Weights of a small GPT-style language model, trained from scratch on English Wikipedia.
Size: 8 layers, width 256, 2 heads of 128, MLP 704 SwiGLU, vocabulary 3132, 8.07M parameters.
Architecture: RMSNorm before each block, no biases in attention or MLP, untied embeddings.
Training: a variant of Adam for these matrices, 397M tokens, 6052 steps.
Each number is 128 + 32 x the weight over its row's rms, rounded and kept within 0 to 255. Layers, rows and columns count from 0. The size above them is the row's rms in percent of the matrix's.

# layer 4 MLP gate, 704x256, rms 0.0491, rows 160-176, columns 192-255
size [ 98 109  96 100 100 103 101 108  92  99 100 103 101  98  97 108 105]
[[143 114 130 141 101 114 130 157 136 155  88 144 135 142 115  87 122 153  99 151 145 193 191 163 171 154 122 135 102  95 101 175 115  91 182  90 168 147 124 153 234 129 143 177 113 108 108 129 108 148 223 127 109 156 136 132  44 137 186 106 119 111 126 148]
 [125 164 119 153 103   0 147 118 173 154  84 136 167 104  96 133 132 213 120 178 143 180 126 136 145 127 159 120  86  84  54 179 114  71 138  57  79 133 183 146 129 145 108 193 101 121 139  93 164 130 161  83 107 122 120 160 121 129 127 122 108 171  74  89]
 [135 152 131  79 109 108 102 131 150 126 139 144 167 131 142 126 121 118  84 106 121 122 158 176 162  78 159 151 178 110 156 127 114 108 191 143  79  88  80  47 122  91  90 151  53 118 127  64 164  87 123 168  81 143 137 126 107 137 178 150 126  74 128 212]
 [ 83 107 149  89 143 166 144 175  75 160 146 189 124 159 147 117  86  85 153 115 164 143 129 185 142 127 131 182 119 190 207 199 134 139  79 158 128 132 140 101  60  66 118 120 117 134 108 127 141 163 138 153 104 143 146 116 126 135 107 125 129 192 112  97]
 [127 112 133  71 111 139 127 110 122 138 157  49 102 100 153 119 106 139 174  99 135 178 127 147 143 125  91 140 122 148 111 146 135 127 155 129 179 140 189 145 111 185 179 108 120 106 161 138  82 122 161 152 109 150 124 136 130 121 114 155  77 217 147 109]
 [132 133 159 107  46 119 157 142 148  89  59  96 158 171  87 111 113  90 108 138 112 184 157 155 157 179 130 100  90 168 106 143 174  98 124 141 200 144  68 102 129 139 205 117 109 150 171 123 111 117 102 147  61 137  83  94  99 148 181  94 174 120 125 134]
 [179 146 139 148 102 162 132 116 183 135 111 171 113 105  97  98 134 124 147 126 180 139 141 126 191 119 135 134 134  90  71 115 105 119 111 100 181 170 115  99 182 132 139 101  94 118 102 138  57 133 146 148 131 172  71 124  99 138 151 184 129  95 119  96]
 [161 131 112 172 108 139 110 103 114 135 110 153 124 198  66 150 155 112 117 152 121 128 147 170 149 132 122  84 124 174 124 159 193  81 130 103 156 174 139 126 146 140 145 138 114 102  78 140 134 114 148 105 119 111 149 114 108 183 124 119  84 111 151 117]
 [ 96 125  59 152 130  95  99 133  95  77 129 174 101 132 127 101 142  95 107  60 146  93  91 145 105  97 175 167  83  88 165 102 133 109  84 177 154 100  93 118 116  99 117 113 115 193 151  72 110  59 164 170  97 103  94 155  71 103 136 125 178 127 130 164]
 [165  94  96 153  77 131 136 137 125 116 111 191 163 119 156  93 126 117 132 108 154 124  94 136 118 164 165  92  59 173 154  76 100 149 128 111 141 144 139 107 140 155 202 126  73 142 183 134 116 113 184 146 152 117 145 101 154 138  57 173 192 153 112  79]
 [175 184 107 106 110  65 149  89 170  84  99 106 135  90  93 129 115 134 133 143  83 121  84 126 166 165 150 147 138 177 134 185 204 109 132  87 107 169 136 123 118 111 117 187  95 122 103 162 153 146 147 104 170 109 163 166 165 101 104 161  93 122 122 168]
 [181 126 171 152 114  89 137  84 101 116  88 164 124 116  76 133 132 119 117 156  74 145 154 153 157 138 129 147  84 108  75 136 156 149  91  78 131 157 165 175 171 126 140 102 142 112  61 147 153 166 125 115 108 122 101  82 129 170 103 161  78 147 133  99]
 [153 162 101  99  99 128 123 131 131 151 167 138 133 103 127 119 124 137 135 141 100  78 148 175 128 144 126  82 130 221 170 160 160 108 162 131  80 135 115 131 104 132 122 196 180  93 111  93 132  66 106  82 124 115 156  50 153 126 155  72  78 140 114 129]
 [ 89 166 139 153 138 136 122  84 106 173 130 135 183 123 104 139 114 116 131 128 140 125  91 214 127 180 109 167 147 124 100 129 139 130 119 112 192  78 103 112 115 168 208  72 112  97  98 180 121  94  97 172 200 113  93 105 106 167 107 134  86 133 119 124]
 [143  97  83  14 104 114 145 100 148 202 106 150  32 118 130  92  70 175 114 177 108 127 112 100 136 125  76 109 160  84  94 211 101 158 101 106 175  99 115 134 143 159 171 147 105  71 165 102 114 157 110 151 144 138  59 180 164 145 175 166 116 115 107 185]
 [ 86 129  84 116  93  67 169 138 140 131 104 137  94 193  82 126 107 186 153 132  83 131 111  83 101 180 106 172 135 126  63 107  77 132  68 129  79 157 114 127  95  68 109 123 134 107  56 131  80 159 135 131  82  97 130 173 131 175 111 150  81 137  94  66]
 [208 140 118 177 102 120  71 127 162 137  90 137 115 126 144  79  76 118 176 112 151 133 137  88 150 134 212  74  75 182 185  87 134 131 157 131 112 105 116 131 124 141 110 141 143 105  60 101  74 171 163 160 202 146 140 112 108 137 158 105  59 122 124 102]]
# layer 4 MLP up, 704x256, rms 0.0443, rows 160-175, columns 192-255
size [102  97  96 101 103  98  98 102  98 104 103  99  99  97 100 104]
[[167 121  86 120 125 147 126 131 111 143 120 132 141 102  78 125 144 155  92 138 101 147 106 128  69 123  93 112 154 156 160 188 128 137 153 133 164 144  65 143 162 179 127 103 151 116 138 158 125 113 139 140 155  37 121 144 127 125 100 142 134 194 120 116]
 [ 63 173 133 155  90 130 156  98 185 106 105  88 199  84 176 177  82 147 124  99 121 178 102 132 170 146 154 160 177 147 180 159  92 156 177 162  91 131  91  64 123  54 127  96 110  84 131  88 157 143 158 120 123 120 210  95 110 138 136  88 182  58 150 145]
 [146 102 140  72 157 154 136  97 130  38  93  98 110 110 103  63  69 159 175 168 147 122  99 128 168 167 117  84  76 103  59 121 138 145 108 125 165 141 173 193 137  84 121 103 172 146  93 125  87  94 109  90 140 220 105 140  64 101  77 162 129 118 139 123]
 [132 171 216 106 152 144 119 125  78 156 167 139 107 146 130 133 135 139  93 105 169 105 113 104  96 142 107 119  82 172 140  73  98 147 131  86 111  83 139 124 116 115 168 112 131 126 134 155  75 154 127 103  98 177 115 130 220 117 165 163 112 130 134 117]
 [ 93 150 136 155 106 184 146 104 160 139 140 153 100 149  80 179 104 103 131 135 134 134 150 194 101 142  98  98 141 161 173 150 145 121  81 146 146 104 109 128 127 113 119 102 156 127  75 145 116 142  42  91  83 123 157  91  74 118  86 123 192 168 139  95]
 [103 148 181 145 150 172 176 145 185 145 112 129  75  68 148 100 162 102 127 147 148 183 122  66 139  83 131 132 142  72  87 147 155 205  82  77 101 128  66  87 112 150 101 145 144 109 121 147  98 107 176 101 132 136 130 132 159 153  87  65 157 126 111 149]
 [128 182 121 141 166  67 127 180 151 169 131 143 133 162 144 112 138  89 119 149 107 147 157 133 141 108  95  96  97 123 109 120 116 190 105 101 132 146 170 114 160 143 177  86 109 146 111 173 155 171 103 172 106 143 136 109 154  97 119 122 165  91 113 129]
 [ 77 228 125 134 143 102 184  99 152 141 198 106 145 127 123 137 120  85 109 148 130 151  75  56 121 152  97 112 146 126  95 159  90 167 103 143 102 120 121 172 147 112 128 136  87 105  99  56 131 116 113 116 120 134 124  90 129 116 160 133 114 160 100 120]
 [168 141 129 164 125 118 128 121 134 180  82 126 184  84 149 133 106 108  93  63  70 132 134 110 135 164  43 114 166 160 177  92 158 162 106 157  96  97 130 189 118 101 142 133 139 131 146 172 135  89  47 110 158 111 157 113 109 145 143 148 111 149 131 115]
 [118 149 117 128 156 145 157  96 106 152 165 147 174 126 105 180 150 138 129 163  53 192 100  86 147 138 103 134  80 137  84 116 102 111 119  65  67 142  94 127 132 117  98 134 121 167 128 128  79 113 192  85  82  83 124  63  83  96 167 131  52  97 165 110]
 [114 110 117 139 122 107 147 138  75 136 152 142 155 105 141 131 132  88 119 136  95 112 122 175 121  95 112 127 136 136 148 117 125 126 126  81 134 123 179  80 129 160 130 116  83 131  58 107 172 143  91 106 113  82 165 141 170  95 125  50 146 145 140  95]
 [120 152 102 133 133 136 156 131  93  81 142 144 131 106 146 187 121  43  42 142 141 177 109 152  83 168 186  92 150 192 111  88 121 218 134 140  97 154 131 134 150  82 121  82  76 151 139 121  82 111 129 121  65 153  90 150 109 149  82 132 120 147 147 136]
 [126 142 111 163 148 134 140  79 130 134 148  82  85 141  93 198 137 123 109 108 132 134 113 209  91  69 131 106  71 119 175 101 158 125 119 115 112 124 180 150 181  91 153  85 107 116 132 115 163  81 160 111 136  68 139 121  96 161  67 127 119 132  95 188]
 [148 164 175 226 128 113 160 111  89 176 169  80 106 135 139 107 128 131 198 142 150 152 155 161 150 187  95 162 155 156 124 102 129 140  93 132  80 137 166 129 143  98 112  43 103 108  91 141 153 147  95  70 102 162 103 106 107  91  76 102  98 104 197 111]
 [ 98 105 115  66  60  38 148 100 101 106 154 124 127 143 114  80 119 117  72 199 176 155 116 140 175 105 116 135  87 119  82 102 148  64  81  91 151 178 134 128 169 114 116 138 135 160 131 128  51 119  52 168 154 140 152 192 147 184 115 119 183 122 132 162]
 [117 166 166 131 130 191 170  92 131 132  65  57 126 135 142 157  69 133 146  91 138 149 146 136 109  79 195 140 112  87 147 126 135 156 120  95  62 144 186 144  72 156 162  59 140 167 117 152 121 172  96 124 145 115 202 123 162 151 107 173  48  99 176 101]]
# layer 4 MLP down (transposed), 704x256, rms 0.0438, rows 160-175, columns 192-255
size [102 101  98 103 104 101 100 101  97 101 103  99 101 102 101 108]
[[146  98 171 110  70 143 149 166 118 156  97  49 124 117  91 165 109 127 119 155 163 120 139 128 116 167 147 182 129 146 140 101 148 128 168  91 166 145 166 107 158 117 140 147 104 190 131  69 129 131  85 169  92 194  58 131 126  82  71 141  78 119 158  97]
 [ 94 130 134 155  95  90 132 104 177 109 153  90 110  85 120 115 124 141  80 137 138  73  92 104 104 116 112 147 120 129 128 172  96  81 100 121 162 190 119 159 144 114 132 156 121 121 130 110  95 117 142 106  79  84 141 144 122 182 123 130 100  83 126 136]
 [163 142  76 114 146 112 149 137 163 156 185 163 187 159 200 155 139 113 135 125 113 132 148 148  61  77 159 112 220 151 223 172 103  92 125 106  90 129 103 112  99 121 142 132 128  68 174 113 150 102 143  76 168 101 133  92 123 146 127 118 157 147 140 133]
 [149 117  95 177 137 109 190 106 128 150 169 175 139 148  92 140 126 106 138 150 126 169 142 116 149 130 167 168 139 110 174 148 124 181 134 136 159 147 126 147  86  87 101 158 100 158 101 192 161 117 149 112 111 127  81 135 167 179  90  95 142 130 174 113]
 [130 119 164 122 127 166  60 159 111 157 115 157 133  91 134 150  80  96 158  95 132  69 144 114  98 150 142 117  96 139 115 155  94 181 114 200 126 144 112 110 141 108 148  80 200 116 154 120 131 108  76 153 209 135 139 147 162 142 100 134 127 124 133 116]
 [171 100 110 156  88 121 138 162 132 183 115 108 140  75 114 146 114 119 103 160 162 111 178 150  71 180  79 149 155 136 114  85 123  48 156 186 104 153 140 119 154  85 105 160  64 117 137 117 138 133  69 173 141 159 118 124 163 119  84 142 132 136 107 195]
 [ 64  82 138  77 107 132 192  51 112 185 137 134  94  53 137  97 122 190 160 137 153 137 143 140 131 150 126 134  69 174 145 144  80 105 194 118 141 147 167 146  89  96 149 153 104 136 152 131 174 170  81 144 158 134 129 120 164 123  96 144 110 124 115 122]
 [ 75 171 108 140 132 105 125 131 131 119  92 161 161 109 163 149 122 124 138 150 129 167 134  96 137 119 114  91 140 110 149 154  91 113 121 153 100 108 123 126 183  85 149  96  91  56 130 183 143 124 115 118 118 138  97  71 173 139 151 125 116  59 122 111]
 [ 93 110  72  81 148 139 138 131  64  84  82 128  89 134 169 164 152 164 137 142 143 167 133 159  94  69 176 156 135 146 146 184 141 151 146 128 120 103 124 114  98 134 187  96  76 133 121 162 144 155 191 122 162 145  87 141 119 148 115 159 111 133 115  96]
 [164 137  83 119 163 178 159 124 136 152  82 128  82 142 109 136 105 140 162 117 146 106 106 143 109 123 130 104 157 180  79 103 121 123 102 105  76 143 137 155  84  81 126  68 107 149 121 135 102 165 109 130 164 167  90 134 165 210 106  99 107 116 124 116]
 [128 120  92 119 173 104 155  85 106 183 132 140 109  57 159 144  99 118 124 163 117 108 122 142 150  38  73 129 137 112 110 169 113 139 135 126 145 137 118 157 141 113  77  95 129 115 127  68 177  75  90 120 158 197 132 131 115 124 140 134 175 193 109  97]
 [122 167 107 116 162 188 129 135 117 114 123 139 160 138 166 188  98 106 119 163  97 120 133  98 113 183 225 210 163 148 197 154 120 197 157 122 115 105  98  97 104 158 104 106 135 136 172 163 169 145  86 105 122 206 179 172 133  29 129 111 142 135 110 142]
 [131 128 127  64  99  98 142 168 125 156 147 162  94 131 164 141 169 125 180 139  47  91 126 170 119 138 133 138 164 143 155  98 136  81 107  83 121  92 118 150 141 171 147 132 147 168 125 106 122 155  77 149 139 144 158 105 179 146 118  99 161 101 159 172]
 [125 111 159 123 118 176  77  98 148  84  77 180  92 177 140 140 157  38 143 130 191 150  91 140  99 183 113 132  70  66 142 114 184  97 152 137 149 134 152 124 178 195 115 100 103 157 104 117 166 134 149 184 177 174 149 145 124 169 151 145 133 103 101 134]
 [106 141 134  31 135 127 155 104 156 157 152 135 131 159 124  64 164 120 145 190 143 127 123 209 201 116 176 132 113  88 101 155 150 121 126 156 122 131 130 124 101  95 172 155 107 122  98 154 101 178  76  53 112 178 148 160  93 148 132 198 111 150  88 146]
 [ 74 166 138 112 122 106  61 147 142  46 149 137  96 129  38  92 133  98 122 124 113 140 150  59 128 126 113 141  92 127 148 121 134 121 172 148  64 118 144  95 163 112  72 108 161 114 134 129 105 171 133  89 177 102 113 196 128 118 108 111 171 139 139 133]]